Weights of a small GPT-style language model, trained from scratch on English Wikipedia.
Size: 20 layers, width 96, 3 heads of 32, MLP 256 SwiGLU.
Each number is 500 + 40 x the weight over its row's rms, rounded and kept within 0 to 999. Layers, rows and columns count from 0. Numbers have three digits each. The size before them is the row's rms in percent of the matrix's.

# layer 12 attention query, 96x96, rms 0.103, rows 34-95, columns 48-95
082:540533532429508546475606495553485519560528467561473511473493523509526585516493488455475532523488468523512475529464502553506540444500498473525481
107:425529524483556484571484472538490532470425411487539512508442443590456489528505506492506563530520510529491471514501439526521508530503532546512592
076:538470517560454514467461518475470434475566596484454514504525545480522475466495448523483441430543525505558535467522557480467546482525493498504448
101:578494496473438498478551520481489504545521568552461485463536577465539530488481502453491492480462487512489563454430507494457477478542518486471453
086:413532538471560497496534496542505574488447440504517529544433466561466529570500531497529570546483480467499422484514425505512489566504503518533537
076:450503532451492497543506471527510507441425484487525486527446470597535570498513547510460504510488481548524538483494429545513537525469532535488534
098:424499530465558577494513425518509564496462468449548572513433459572471493563495523522532547519497510505495402507498492535511513542497499521547584
096:501512497520526534449507508540484449408561512441486527547516480506421537445526433566509461496579489470516513546545548491497512538465508515565533
098:474472505432527505511493494516497562549503464458477509533446538481549540514433577587422537435502506516613471477487421435485555451485510536445490
092:572478492457445429494462541480511481514509529562484478465509535457532511479519510493480504466517485468448540473516560523469528521497506477426463
091:593467454608476505509514540470475440502498511482511498488593507494487438468519463524525425484513458509467484494515587433478498493533506486506496
093:411566577562496510486474519476538515493438485410532474481481492497495464479526516505554526554480505532533427506497443454453425484527517556483459
099:497475495559491504513502538424524526482548476464552513526573552419426555475507484578532451561465427518504470492520513528538511574548491484548496
103:553500462498467441474427478516451471546501604554399460453513513448546509483450502481497466464489540465462538498547511475471483498485497493543440
087:517482455513469446439457493489515494521483558539477456456583501453541522446474514504453515469548479472527496536498513499482503468448502512490450
103:545565489510508481460487531499511452532505515525441467449568481503538450497502517407489489490479571460488519497503496455411522460466460498501458
112:516486465453501480441535474495441506466536517480503535507545474561501546490523526499456474570486495520519515530488441503461493491496514425511471
119:445529525471569511428506442541544520482409474514513583534502498468496507517510548504503529476546441567545511528543444531534513422475507431570468
094:430496536507520428547502485508506481597445521496495524515438499511525488550605483570587540500519565481511504502478473438454519496509548511495567
103:486524474534540537536477522509458464532487586556509466482521428533494419448483453517551489548450504528465445443575462447512428511562515503443529
116:519514496432503409483471557567498491491489463523459511482495453483544491521458529469406561477459538494475560558521531525490469430491522581514468
097:501558480509439481570548555573458469465474470501514503540539544537478518499492489458453519506512507503462514521504436452509537528565485471467486
098:533445528450447467498501505495574581538439486481552499448506526501498466534499523513439526564594444527448519524468491530503499561441497498467527
092:549480430532529481519506447518518513559571435485485508525500523511535525542483603513479407520469500482469483435500521548506570518498490499447444
106:490500425573516514524467474484458555460483487462505563519534492581376512451510520605441447514542437494476479505515562449488480491565517533469504
104:468566461511493501484507493465527529572486497506522423428500522494509491490529463448502467483481463567338527457476508573508498478549483543517488
100:465484496440458471607481516551521471431448458479499482493496432601449455546576476470504456509539552465501445521474544499465574425469459435430488
086:453457463484438482498480482504545555556456489512527526501511494467510488463519521493458503565450589435490498484491563519469431523546505488521504
103:532528489513590529430506500492525501542463532532486431474493479485503440507498460481563436525510460501482456476472477561505514464564486469473436
106:492519478524594501404477490440490508499452432481586518445497455488487477519546548471533493590502515527528506476526509493502496345542502479560546
063:421524530515539515559487520450501420502457479466436609462515451492468508499510485550551442494508485517471499507475545471450516531532473516469465
159:507495518540541443521512430566501559587479455493509432562509508500511490509451493546475547470500574479507504475492475540569511492457569519547458
060:624486443487424549469479512551520542445540527506531438500538501552477509519529495435481545528471533551523444506571452498500548523518474493535525
108:505484463475443593498452567441489442421510556508538482455533496527502494461524515443477480517513476483470484513513539481418528483545447465445529
072:554479397474461538473481442434477472486532541549495456471538570514531468485529507455435497490489516498544547466546501457480561517507505478450513
102:527482453476435584484458544449505412462478549469505406428532498512519510474496521470524528474483452528470464501531533453450555520527477492495538
088:459566568472620400513531471553520526518440494531480566532482455461503543549506501515478484555529520466485567482445479515519495508425520528551477
099:497525539537539510485520482569489568467545432514431526555445536474452490528436546533457485486509518449528536517467481551576413505464476544532490
084:523508410485500532517481492493503471449459568554536476506561508534495453463478491465449525484520559455483549530510483461479582444496483439486513
095:522474463500516503538435555445506405474501574494528544521549447469546502436569484424531489513579584500523460459483496469432598514512503461468486
093:489506558563510430475586559564534482457469494457489548535487471468494545515457491475545489462507491485528479482475554528575507470470503512540451
080:534481504508450532432504541501495537477452458519460518475543521558504560453456526480470530533458517474499523492499459542488540437507439524537549
092:515529428523498561495485462513495466509496534515488438453535473537512503544519500464494535487517499411506518492492521448422558550524411531482489
083:506499515556444424413457431548435529470516495529420537510534492512487534515524504519517471496538574457508555587519512509511454526491501530500528
077:439544469528553540522527488448475550472423572535548518478477532527477460567516485465487531416498484410413487547548563392456513599485469520536474
090:525508448487529506488411471491450469502465444561449465437540506515522520499601523460512435470574477504514463508491503442420560536499473504477532
092:512503475470555598512525510499491457486441541452602500480490494451479477461542480508522527433541520564517508448524452442515575551517492495519519
107:512457485497498493492443502467540494547464575545485536464501467532454483467524587565507494556468577514470521544516426506448492473510499414511554
164:430485566536526478500577477519498561502472512485506533566406526476465466489433481566487485504474483517483503479492472541607471500496540513518489
073:445505488539516465501507461584473534489471517522486485537507493521497473478410557584476525545480533471535510460440476492562449518467497498571486
091:555508457492503487506499472501539493469454484508518489470434530463525509469533577488516571467470465488607510461494610511501514554498579591579532
098:499471488524516525454485520565555487555461545579549473565500494525552502500507568567488542505513444497503479466445471473534525516532514439496549
086:496435494487476475558473453428474465484458521507437443541549521494408522567453509555543537457541470505528493516439501438513466537483548453475446
092:457479452558494487488460559424459530439458570535457486480566514490488506491468498488504470463579568481457493533541565511452549467480452499435506
102:465507533461491512538516493580537543488436473534500459501500526596507449500508422507444515500392454482582534522433505484544479554557458526575491
093:546518552486512474547529460484441512541541439495542520510460437470480504580525509439502453435468559481491528488474482531456512465486486516632458
092:444453443477541528523544457450584526536509465544526458498497452520523544562488431534449505497438519532529395544548603498519595525475532479475459
095:518550499475591526558449504444533492494503528527511513515550551438541498463505436472497445411549495499466514527527515421536533468524425473504417
090:526469505454551519507490439462504479497535548552471512580519499498570451527516473480465522499506513494550581505468507545495585459457502465496534
110:517512561479547499556533528466531517502489540437448555520503433524512578488520410466551486504485511485427456523510452505473438561514544466492431
102:484418523504446563454490537522495538426483425530498564516526591518466528498468534531523472490460510497530484484518541522500549522464515499563483
092:462471564514496442505495555506476525523559501458417512521482526529482499520472476526496594487389531452563482476497478518471492489566507564483458
# layer 12 attention key, 96x96, rms 0.1, rows 34-95, columns 48-95
081:532523435523470443483507515428460435522524553469485452499507531470495485579513451504451479493496469449478495457483537501451473567540475527426521
104:523455565520495472444527410538556546516475530561509462531494478447441440491442469439531548479523509498506485553519522538556558429530508516576438
095:520483368445507537502493520489431429453536463430528542442557454502562471507482546578485504520482463510444454493451457481478497459448488441484515
086:506598426511505491517512552449492440474537541456499503488490492466523541503489463533497415520486500483516471433488507489415491482482520532444566
101:502459583540516534484483430499535588472448542536509494529471514454439462464496551445492527484527499499503487508565514548572509459533488535574444
065:467522511560531530460521496546590518526457501486492518518459513431422418464480453445544465489419494491545433472555529455557565428516475483555449
089:574449561536487508456475433521539527511450558532462503548485532472444493503470515426508532480530527502490541525541493538585501488493513467580436
112:429460475462523507517512502469442473507496495512557624498513410517499414460454555525510544560456486473486485540491524459521478534512442475491438
101:616485477432535524530457518525529482463513469420506440458463502509543479593512465432542446526504466540428371517530509450496555498544550521506529
094:454547489483547441548554602457530428510502459492469486497477441471489558539538486554518490534503517486505485471497501481434453524459450458426517
079:439499429445535542523447510496469491432518527514515555454526467507574457473512586614535545542519510492469483517453470488429492512492497484487545
112:448479608501531583516494512525499541541461506528538519461450536501485555481516520504525510500476511615526474531539514474532517476476496557540561
100:472538480510451573513496453465469472529473529483539506533462500482564461534505488542452484585506466538528555504542563476497473518527471507458585
096:542584499484503484473557534517529506578591425492462487505532519484525534467489429488482516464499517515509435416420505483424477528460494429464510
118:522563435487492533523514617488474418519567467448485469508510495531550540502514467523471494478483516508487481447500495417388511556496480493419520
076:550567497466556475519486506521532436523487448468477425437481471465548497485546487436485514447497547490447501481516462503326507482413553481487480
114:472518510617524480558545545484466540516494529499528495531436460462484438500500451409574500481473543481516466525519470489529414549516496484545497
114:465533452430463479532536512520530485473445516467482483603502516537442469495426478494556458512495449518489461540495478509624555502435509534547407
098:434516474458548498530506470508481510462506528472468579438491454468446536518481590494520468484486618515459453566467465528507531429513466489527501
100:517476569534467508500523535478428525590517587516538500528531549474485575461527502518476535529484504497526517519492470517544434530424563496524535
111:488465533477563474524526501480575528482508386473473454449501516429511525488495491500555485488463490460557465458452496531478520493481513503430472
095:479461531567556447555467544562481524510465476505505454450494496426547455493457422509503544528453471553570459479503470531479456467536539536489541
107:478527500491404498479500617514492452525447535512497543528480499500468573559514486503517484451512515537574552524489536486482510509586472487484548
092:549489457495537431471493447495534495423521508485427506475415494466597478601501530487486480496521407427537509517505489480549487446505515402419520
114:468471497492445569499512503478538451459495526501477541459489487448567406497414529542515554542485495466542488500524507464438504606439477512499498
110:481479558511499483466524467416512535479557440565407447509488592509495484450505515550454482539478534444519588490544509600503517493472466536441505
100:529455465549533454502515498584556475462474509522496428472513461526424539552388476520566515438441524550545501481488494509526485541473562451546477
092:489511492462530502482524424485494523479434525518469540493523450372494567484528523519513476492546528482535498483471598585496510511491557461568524
100:554502511546438462492521471439485509488533544471454411552508546480513506522471451493538485516502516491477552466518479516547539370489527497529495
109:489492474577414507601465534483483498435482537504467469609513522542532510518500511546551489470527520467479585540519442496499494496397430563508453
112:542499450476476529484499549495528459503564492515495501394548505540531507505567518453521519481485505525448515540545498464384519482504473494456579
096:494499547562489511466467448454563506503490497548497477588513541528461446501447481497520475536531478482509493395546500447578483531528438505452492
074:414440483513528493540512486597447539556432516460492505503415514461465544439471490558499527481464474553541496515426494524597489537442541465506460
089:538535515479500524477511529509489468482526517491464498361531501509555538494558519496522504500498532516490515550523462513348484479453508502515545
071:467449482490512488479500528591436520445470523535540557474509443535487504453594482490476454486515535462556539442461507491501482556451472547511461
095:534535482476482513447507537459516440509525541537502532417526490524562531509562517451526469515508533434472519524559499491348531481454438494495548
114:405487516550451519528492552457493541513518446449509472536481533514381459471425466505456497483460474544485517493479472482565461503588516499445502
084:477425507554509508584511414538481592511480493492493484579462518498482505478468522527466475502494492516510498460434551495613520543529528486511422
091:532560545482461498498519521434504485467558529484518474458544496489512485513520526484589510537452468473494452502571466489444471477514436510476578
081:525577487451480495454469580453540438488524562507468501440516508543580548516509497467467426527532529450449522523538468483407478492447451528538561
079:487461526572543500536483479498487538502453515463521425578510540484484513446421521512499515503527529506482521504473549491581527554523538481537458
111:560504522496445519489536467528440490435467470511492537432441518403440531478507526472566483445465513474512477544569572512469474536438534510479511
074:544542429424519495510499521461516442506560506524507520450563520538556505562533500453546498528509542496470526501513482478365536489490483492453500
110:509509467552540492524473444536459555545352465441470493537444508532442509485487508493503481504467524511491490514495532493588482546545455542457447
129:484508478457454474486530578514512452516500493474514515474594474466564476489508483485525531563493509549463476472536465439417549487505511503453523
068:516523465475522432453496577492524468513467500448501591395484499504529548544563504492533507526438523490519560577489459561453420520433531494490526
106:536537479500461534455456555489523462553550579529534436500577493509518479520447475478550480494503440471443529528543527560438547477504494457511531
084:507507546428461474496546493530473532496477449468446611511522450469487475551531470482600534448529511495509499524472468435479422523501480556502484
054:434468480545495521534499459566490572528466498482530473573406493479495466506402472534501502432541445533506485489476538442611500560581515500460448
178:557529483480471522482487551490499432505523523517496495416541486519537516490588533464510504510485539467474517530552486444353531487495447499500553
106:492470509551446518523495445456556520528514537476555464553495521586489437441438432510558465493488497549516532468512508453561493481524478469497489
086:547520484468408523486463581436441453463483534497508547493453537457525500475496495431514528551517470476498475610507505384482493469451476491504527
104:541515453482527479483518535415585448510561517455430489443526509535574483536600490441470457538511489539444588524527515495460509467503451489548534
076:459519539484526475516513497580520557493420474476503494595500509446563431497466504512517511543507502422465492494479463472639392490513516522489499
088:505507491520502451443499525487484440499556461513528480407581488496497510520536510509511547479483504577483504575523507462494502461503465424441512
114:460513479498544526477536523552475492516503491477467469414525499482540497450552483474531481486495591488483552445473489537363534535478552568474520
095:505495525539543516421490546499493457504497436492517407521520502487523433543472580533488555528487541543523539426487533468567470536555469515462537
096:522537507478543472431450477442505502492531530479520506565559426445562536540436522485496584557524487506502496540481483586550496514475550490539543
094:495545553448579463450509466479386496497531493519496518506460513415514448539491456497544487532481469514504555481444497475548450558538467557485512
110:464474515510421534431515514538498553494502511513509486538526499521457558443439509522446514466483599529471509438541460563496495491447488555551523
108:568424596505465475514482472535511499542420541482516503541506499445522435518492510509484470547478458488514583581509485506519512481485482466581511
092:547518503441518458542507489468516521449477461465572498501538493502506476478537514559492455463536555527510591504510433457491534358471463461456443
# layer 12 attention value, 96x96, rms 0.0867, rows 32-95, columns 48-95
097:480514470512590584430533561460483503486508530489474462493507563523487506520513423509494450488524501470546437496479477408478541553463591525464527
091:515483475483481562517512508518507520525465513457536531456442472523514515459504511514487462583533525447528496428550482453485541499476535521445518
091:459504499520481447495429479523394490497494530536452512499497573480497579471556514506509518483539509491497505514471503482520501436514565520483523
100:487498472457531484505482475498531499515512457397549444504490571469527426519519565506521548534576566590464437477507487517502543543489464413532502
093:481443535542528532572517553489461546600488470444532533455494489563480513432493524512466492514497478547516368511477417494461514544478466542525487
104:463518408495576544470508526405450520465471527448521516469478555522519480524488462479513543499475453514573494481513475445490530576450559545470528
089:541454426481584585516470520564535537510496556482546531495494478506522566494493484516505495487467491436545455489463542427484530538541566536455442
096:554436499449513400490492452514544481464519481542455526498486475517502518543497502506530573511472527491517573596517530538503426501627471497572456
097:531481495501530452501493510536551472436518521573472526502493567549469528487475504489545535445455526479491478462524549543495426480549565635498462
101:565436390516456503506479475493550484452499531556527471510499483484540523503504573509497553516506451546447501453526503535495551511524418477494537
100:493590504513532448543508502435536492489545481530450556532472536550471569477479421467521451520492493454518527525501526529537482565532510461520520
097:541412533521510539525503531519556563562496500538522435492486506547506512568546519527475522513452536615555457514485516511487505502482466425513449
089:511582491502478486496468481487552530590506514431583523512491500505515566518496468501505469481527529405436502529516522520509537530433492524522495
091:525411449534506509531529525419525514472488501504517518495478539587478570475507546507499572539478480584587452543545445497481500537424425496484487
092:496471499438477496537476530482520492476512454485495510515450513597479525545469550510514482453497480493462584393497522514512496621563549441572470
096:396498529441524527579415519484403521496521487499445438492507512499477515499556475529507477496455478495524508501490476548513453549502554444604467
083:501573579550545488463475471493433494530582584489515502482495499473470498483507484443457424519450487441438443499482491440496546487467545533487475
097:541433512475459512549473497568481491423460477498484505523483463514490573563465488517514386578514472419459552518537518470474523530586477495527567
092:569498440509474516514607525447611497522468471402486509549506456535487521477446544476449585516483462502530480525515513449498527579478452525495520
087:468468489455509481494562462494569480505465431537479460538512546535471474514514524492487484437501513583488598495523509559483499485496502468563435
095:531416469495499502430613464503449514514483535505490508488489472524522431509520531487450592559447482557540524532517492468495478495424482493522513
095:508535563471529477400499482486457488521529547547473485503474485432537420542479444477530454544525536424459530466521553503511490510511524524515493
086:547473544468484523459444475537450528546497462521510537487463452505498483481529483522440430490552573437513535504483557497490477379558526520480505
092:472493485552474499418486570530401510537488514538475512513522547428508483511530524511514553416563522537509533486411508424523555490557546477492534
089:484511525470521539528443536434450513470469469511510544479392550554495520540568485468453470490443489518560610474519526486525387517485605484448498
098:474499561494505490515454510475457496446504520481454416481472538486511502456504451529460375458506536542479430422527450477487491512465548466477499
104:565444497526570502493560461509553523482515489518576480499482504526468505467493509503535451482534509564449554464535513519479471392442481510506476
086:496474476539489554533468538474416507541462486519574518530470538525500557550519507489578453442471485449535475485506488440516556568450443574518565
099:476549552500442526578507494475533485524522450502465486491477546472451492461480523491522440532491481506485447479502480531508500507504463487552529
088:487411508503581556494468503505450526423447497478490531539523455513532496551502512501557455478445502470454531468504516411520514507417527463539511
109:487467494501472474475473486545446519498525469538450493498541510589510544419511543492458438478525487496454521392445576495491478425466526449473410
087:488452532521503528580527481466532518551493480552512519522504540511502429531511554468530484491544443575480459503510471502491576488569539485508566
091:527544468484491520495517494523531541522505527515538414541500495532602495501507446479431499506498517562461519573516545534506557473433539461523462
094:454538509545462403544515483473551541541482481454507399514465503492486546467483576538416509579478575518592513513543462531435486550490539440529531
104:486465489486467521506517496492430520467475533473524598529493490562437522447504476481538553479574532520492527505473495523530477560501446516581521
113:496449529526516495479540430482581524455551421528418518477523456521395522458498507482514504504430479508561536531526495516484487420478488413484487
112:487467467479496512511537505475500469474539481555426536501477448503461490431476404511506494478488508476464513580548511535519582472499528484535442
110:497533533498440536532465525486505476463490483613522591483460493526440540455452514516466511561539563439563521510531509528522486497514487547578489
104:509562420477489533500489447502471541395447570473528495537554454510448524391488466421534461488460520522483424529586486539518497466485496507555506
116:561464474494497450496549502519430547482509520506526570487531445562548520431504515393481467449482533552472481493492478471530550427455481424480513
114:527531482503526516518473501488502506584464419459421417483460566506529457578460501571551526438531485519481569489499507487470575496546518511517498
097:499511542542582424476417526488557447488463509472511496484520475446511574500524557473491515486563471484452533406484425507511471533511500503494512
099:575473519488496531496550484511478501406591472588525529501496432540523561512507496495446532428431496457519469479460531485517430417508466569464525
107:513498548481505461517527445514541519535470504410511471473466431502528530493490544506487552493623504562485486511442504524496523538505458492502530
100:517547547473496516444513428484533540514461517427436502462470503460496478518535564431480507546461535590537538499529433454507450519450422494517476
119:524369486523557467425436543450503502542546450534471515481535566441420485467519531446481469441463525480472440473497457507486533465492569471467428
100:527505443460498514524393484482547509440447530498473539536470493548485511501513423470542494545562438476487575519556428536487547444432479532568456
093:473516489472502417529566510545422545566535462455516555490477507475505433443456545540537435518475480529474526482539461583511497591504511506507554
104:534466560423451424511446579478415475554559537524433490472476496508437448550453547476523463564545527474564431507500427496487483529473534467511540
102:493454519551431491509507505487554444539422467503522472499462423498475485592509510503490591455484514492494428458485608506497542487494568483518552
106:416461494544464524550398506474487492495488525455540483515519490522472446439451541536446460577532540504532476472498483486492546526427581428506499
112:539533534505462462492451492548501501520497463517506445467490466543413416502504601487560460514529585551525501498548514533515530491508509493474517
112:499493510482461550542495498457377491487467520463522438468531458479504442527497448482546578527545500500520524485425488464525510430483573439494565
107:453514527517582546474484496576452561486515530443496498521485426455498482497552519546463456544452563549558465544542391547472485532465533489435517
103:491555450447541534546540536417539522566504454431531495511469541481540474562524546486510506543496490451484523536443550498467470537388506455423540
100:470477506525502601522491445489521509473493509512543510501518452488458580496467510472524546577526476506514489616481505523501451537461506490474462
104:464545522497469462530490457532476508459501500577510605467544510507473482414510469456531463443570478456473428479480551544544536480552420483539477
112:507450514470522437508515530463548458451570512538473532483529467473436451571518465509521539464517494496445494537516509509483516442446494493547490
106:532533491489490468546574467558528502518525505515475516454514526595533525409498491518494526519509482561504540586509490537501501490542472478502504
110:527491485461564525494459452431536517542440400440440497497446547545554518451471515498541510515493536515488575533464533446516545471507460542528461
103:491519502538443474597508523437541521517505520575479545531496531471447516471466482496472402556491476442535530521557446543485495555468436425521457
099:546451497484534475514434474549509482474553546553533470464509522481537538545461503497470505466561466519518443533464526490515523503520499507499543
103:485571479594526509500491492503482509517449495455494485504506544417485504457493483465462523492470400566487512495502413507491477525456521440480515
108:535551482471464549476590417527527489454460493477493476476521416487571435540503443442543581438480441524452509521509567495541473455568508519558490
# layer 12 attention output (transposed), 96x96, rms 0.121, rows 32-95, columns 48-95
095:539440485442476432591460473472497449467474478423504539565518568441486459512492525537595517500439516503497514552490472599531421426495488490490526
090:563512467476508514554473397473542504498540498517512482502576528516490469481483489488430506492521499483503421466485513550532472505477489511573509
087:491510507451557535530552494577578512521482484513470594448526456485509462523483589514497484463537484519533533442442467541484479565510470487516463
094:457465503430456437482455530521582531497483534520493477477512526522426494445518433483489518512541443456470554439455519489498458507454559540486504
090:481540502450513427396479428505461481487530480507474514482615515436473528474444490409470500472537471493496583499565494496558473454524544484525497
105:567465465432379432539473462460508536496548484482481525566502517526451497510464573557524508459463494491493456486473490517541452421512507487539573
091:467493524537453452529492434474531465491472486548525506413588515554501517497473499490436486420499467535506461523527511551528443483544496505550531
098:459453542548519515473544575454487531443492460507554481461469502489531580532496482549450553442574494497516521488467523354463505520470494550502549
092:479492531550546480496525499430462427440478463467491513512521471477471501506545395543439500478475531542559475530500446437466507523496453475467488
099:423591538469514511497538533544555550489496556479461532452458537520494406483508478491483506542541527485516492513464458499438514503510529516548511
101:533434488507468516524544549493478552526517496441517483445413441553545557574545543497542499480475533413502468454499529461547539527519523463516493
102:477499498528521470387461523530451484453509479565526534457499487473508499481489506441464543533538402485485495569533437511498450449523546572575583
086:527448492438532522529597506537529502478485521457486443440526437483467479447464415502540582530466490524515500442494537525557529554471473574482465
089:509559491421455439444506524476519545455569455521453502537506493476499484545472538462544495498556454497470473499481499456578434465476604472570528
084:539479499493505472481562423515491515504548586503588452452459476526529532469550442519433468526518561459516440515537459485507514479468476530509526
101:571509415451481479487549475504500498502485457491563523463507444539499496484524537480470503393524524487497528479525491521476472549456479559460525
078:510478466500472512539550437488458475506434477436480505544556552435437520504507542486506398501486526485538532538489482489513567494529505482475505
093:433497538531562539553509526507547550515501415510514472430494520485520505543486444514510505487590547502521500483523485562497505532535438485470447
093:486478550509515415492543448501444503511554504472492481477523535472520493504470482480572441464482516490467496429514472540490504507455573429578498
090:530480444541487489404426496539492472510516531507510451557470396481515563485490432446517561524473469526449445486515514439501486540482536514423480
096:551538503504474443525496518467495496470533456551514479577525568432497526482417551499553456503518530463480513468494426443512485495445558475540535
092:523457472552516538562508531482480492462478465453557450547462546508432512519549506550444516594460526487542496524509508477441544451550402527438566
086:505435583486575520529476496508571481470423481572544429474517460541554582510439494503427580520545509518535453505464521567556493516552430521509452
091:462478539456588515517500426566525464490533573488539552461488495522546475517508565518449493559486478507507521521519464560471452466542467517499457
090:578416500517500532561505455553486523457567503540488486512534432532494527544506524488481508515532559462480371532536459515534494439492458539562506
093:538539441500487456471481431491473470486478465539494530577528505513532484536440598509533552511443488482503489516507496529504582521499570433466492
100:468507572485503478417492509534495555550504535486445489557520516500466521445512456506472533581556446421531430530512441468585505522543481535515503
081:466494467489531451551526496621552499467581521466439540486540471498557482444516512496513518536531555536510484447590491559548471459543457481509441
098:515520468512563440447490511542462486548516483432497483481494413499491510507550447414531472489424535523495479485552516528502555539499523503493446
085:447527471473503485540524471528507524510580488510464478534541534526501548504429489477476511534580523539478441550590504598524485475537505499457531
101:475543486490435526477516535503591473620473556488558534439511419474478510485530507495498462483457491545522457585550474473512537546556537540555463
084:468550517438570483390467527540468473457546498443532535506462527484474508437486489418497467565488513443490483496530437561485480446510455505520478
099:432495549472533413482477537464483544564527504487550493522512526594521545509419453448521572503586473531493496523556456460463542485518494557499531
100:461511601444504403496513582497535462497450473504507498461545507504503485488531517505474506539495496444536495419483504451446446495479480468471499
104:424495449527476553452544547459526546461478541526556485526554482447466499484427473511492562516483458489426499570598481523506519511516501508472475
109:577503514488530479451512411422453520553469500526390469456481499493450509521563514378460491482522527452518520505529514485529426516514467525481527
111:414562445513507584517526495445458466501503478434540581516506521493456521479506531584498478492474539555432486571590472486452483443494528561464496
110:469473450493492537540523550486415444442459492491506508509542460468478522517576462531452532544462435518470558518501493485541445521522494517527537
107:502474484510418514467489522507472550491499553510595518528617519454469472435461558518450427521512459499465479467607447472534522505517538534529485
114:479474480450472416491473519565495511489496568514477529507531505476497473474459542422499482500525517498468404559610388508535553526483511486545504
116:437548511483531484546523451527508503558550479453532503558447469486517487520497520561544469503479530561516516456413566503450472446498473494457422
098:506571565521509486544497461543503425480426602562506505432483508491543451468537506472543465453505476524520506484414480514517534523453483431559521
097:471476445568519474535484462476477484521467487495413537542433506469573532528568476466480418518497532433498416536536508566525449523506462543548536
107:451524507530535427495504508471551493491494538557522455481523463582511505512514461492501551507502498506468504468422446569478479503469468386462462
102:591462514487543403458528540597492505490474511553456435458508502530469450490496485398517529511530451449544553464488437472521484480526459480530497
120:527595526457522515518496468475440476499470487483415495561437512478473439464442542428531503501520514528575481551486475422499530429518507545532496
106:440600481468529548457529486560504504562475564503519478535564500485426442450484560522523511481483441539460580520588486501527478505483545543450487
095:541485486508549477420484548507523550454468558472501529478478481522463510406500452531477500547476473445439464497504431438545479429521503466540508
107:548520494509528397537545531538531469420457504452513549549550473533458443537512517528519523529470554502568521529451485468542462449457493510480487
103:397506545529484514542514480494486463529476453509475527456567458525529531529561483490513572460529529526540502451415537504468510582510507403544458
111:465505600440442483532526502460493498480488491448517507526594556566454494507489516503500551518558497542498422505501551452545525510480509545448490
113:542492516535542371526481532495476523521526535521457467521530434500426473528571491492492527552505469549525544494460433403556422498475463451500521
114:532406496507487534506551451511526538509469491455563444548530484591479450533496460510517570506507525525568438522503526527494547497474484475485505
110:519577610449486483473514516540503519454449510494476539486476517532427556464538470504513489563520503423506469452553485536524482526461494529571519
102:533386516433499443523516420526546494518553466508495460508491502519504454435533540529504492513475512508536507438482492568413504419512506487502463
104:498467434433485555493506418493493557454468475563538479485575534526465550475545465413486511471531434459503544446526539550563476535504518478502510
104:554477406546481576458464528463505494464535565494522446480537429532475503528484518550455465511483477550431516552483485482533463523524519463513517
107:458564445573507477560485527450510452531504541472433485522528471516487486514554517553538453480517575530489534544555511488489416488547565500403454
104:478510375476525512492425573529574520498475484566547514461524496470522540496489471530509484494463499482425544487526475431512471545500536477485503
109:512491492469580508500497491504459515572527463582511406543444526449496426526421535461496514525516460486489504520481440504438437446441507494471485
099:502479455495505500461507512476477445454461513441492520436555511543481551477539518499479499529516478525458576549533557438513498478567516527474509
101:512457426565531495519433480516548500466500545550520553559580538528593517541470546452487452502502469484536451543452520487545486508528497516463525
107:564455510443509581467481457541557500474425528511486488466535533584513484477465499433547437448537446493522489449464558462538581546606528483547499
110:505438405547475494462491447557506560577512489507564497483551486521530523545531470491455489440491491549516486449498476543489486525541521434511462
# layer 12 MLP gate, 256x96, rms 0.15, rows 0-9, columns 48-95
114:463463413467494582502512490515607476512476475393522547498560475597520472585520505449481518487512512513511491460511539528444569470509512505466495
084:446481556496539503491491512467502511486533584488454479471476535438457485489536548540534525521594505571536491541519480501493560540472493502474526
113:543525463541532491487464473484482412573454524487461483468512543551544493599496509439554514493519536503446547461482473485479517569528519518507523
094:536448433522513451501468516503437486556581468565442452471463507513543516500482510463508459453522514549492495525476536562415501459427507510527531
098:542503544507449522476500487545416472522514528498496530465554473572474461468519550486476444510512561414509562487527517482459503448519488580496504
096:441506462522469556478521567475561465532503558525450481471601489489534456572470476464531514499499476491461485551519565462448550494477492486509471
102:494542508475486450470511486470505481435533510522583491512540485520525516516552474462516532490496447525448500500484498547494552534507513420425610
101:548497423503436447471425570551537448479530529519490480499504472506530478534445486504511414451427464515518441491442509477465492460549473435464511
099:491500521489527521501486568421455500503536496447500483490540456544509563477500481498563478562460453507489455478473484493473472537501525544519515
102:533449435475482459452501543517523552490487531467461522466597515477539530468549558411463486497487508480439422477449574429509458464495508494476468
# layer 12 MLP up, 256x96, rms 0.129, rows 0-9, columns 48-95
103:420540566484468464495476507574454444547443485531483535523492471509443476479426554494480483481541512501491463490533509585449550508487411525533478
089:470505493481510561515537495572495501488476416450561559506531459535522557563476553511511511480410508505448489470516437521490577522504560492500473
100:461488514440491522491488498438492504565445482465526500486510485490510487527509510538445489522613475608526465527523465520452500576525431442499555
095:443461494496469579467542486505497473518427489440496477457569614531464463450516526504463498463497533535511512516532506512516540505466473532494505
096:513520543486491524555493553540466533486410521482470515498499517508550552546450469482597496448515467468476509475568501474472440500572436471492477
096:546516515506450506448574548565502466487428523518425577502477497489389524527547532514472545450482491484487514503481484464488487509553444495469509
099:521444449490522554498548520458533484574522489496608594523479491522487521552476514553522504451443508538486478492535521504477518500483515526524517
106:568567497534490457457520524521505415425520511486529574490471523541462384512456499522449476474466468486464512522472504516525557467471495512436534
102:550500452447471562577449437559525511487529479502511558551557444592459511579444509557525441515445567546498468529482532511508538500400456457544502
096:512502499521554556471495516507473538478465515418531526582555558492579473475494459489447503502465521553454557581475510463512549460479445476576479
# layer 12 MLP down (transposed), 256x96, rms 0.128, rows 0-9, columns 48-95
105:563531492470465475511507491458477579492547464500549508592502484464438508516464550484527561440471541509507513448491488443451455561463522567472494
089:506464525514474468537480596508466451515522597490468505480485461501427521496522413478518454496597501549571455491550483508488533438541467528488489
098:484443491513499504424528567503517609501495529518534519508448565458499564504478454524448535461552484463461512492561426498487482475506494444502491
096:529485511516440487509525504568474494499582549420514470518565516443484477567481502487586483594503500490506409508495447521497484528480510519439552
094:494528546531433426536533525537472525495525554520451440469498520511488536471432552464505501529541458461429474503492539460596487489508426479452550
099:519553458467493531502448463486520493548470455512580518421597519524491570576526485491466426517444505463532490505466469491466472537551476502550535
098:568581547478505468526575516470476468553516545469549498566477508482499464488480549525578515516552496420502520550512453479526501510512453508467535
102:507516470501414473541485517546452393499513485500541533496475566497454527514431519591519503471520302578502529539374495482487510512505451472499488
103:485454443520529548555531441531497451528469535531552473478506424506453469515471501626524490509508462481424448477446472496528477466512415462477501
096:482499527511560555490535514515470464443520475507486532536495497515482538478417501387479455549521471475508489383509472538468422543519498471516486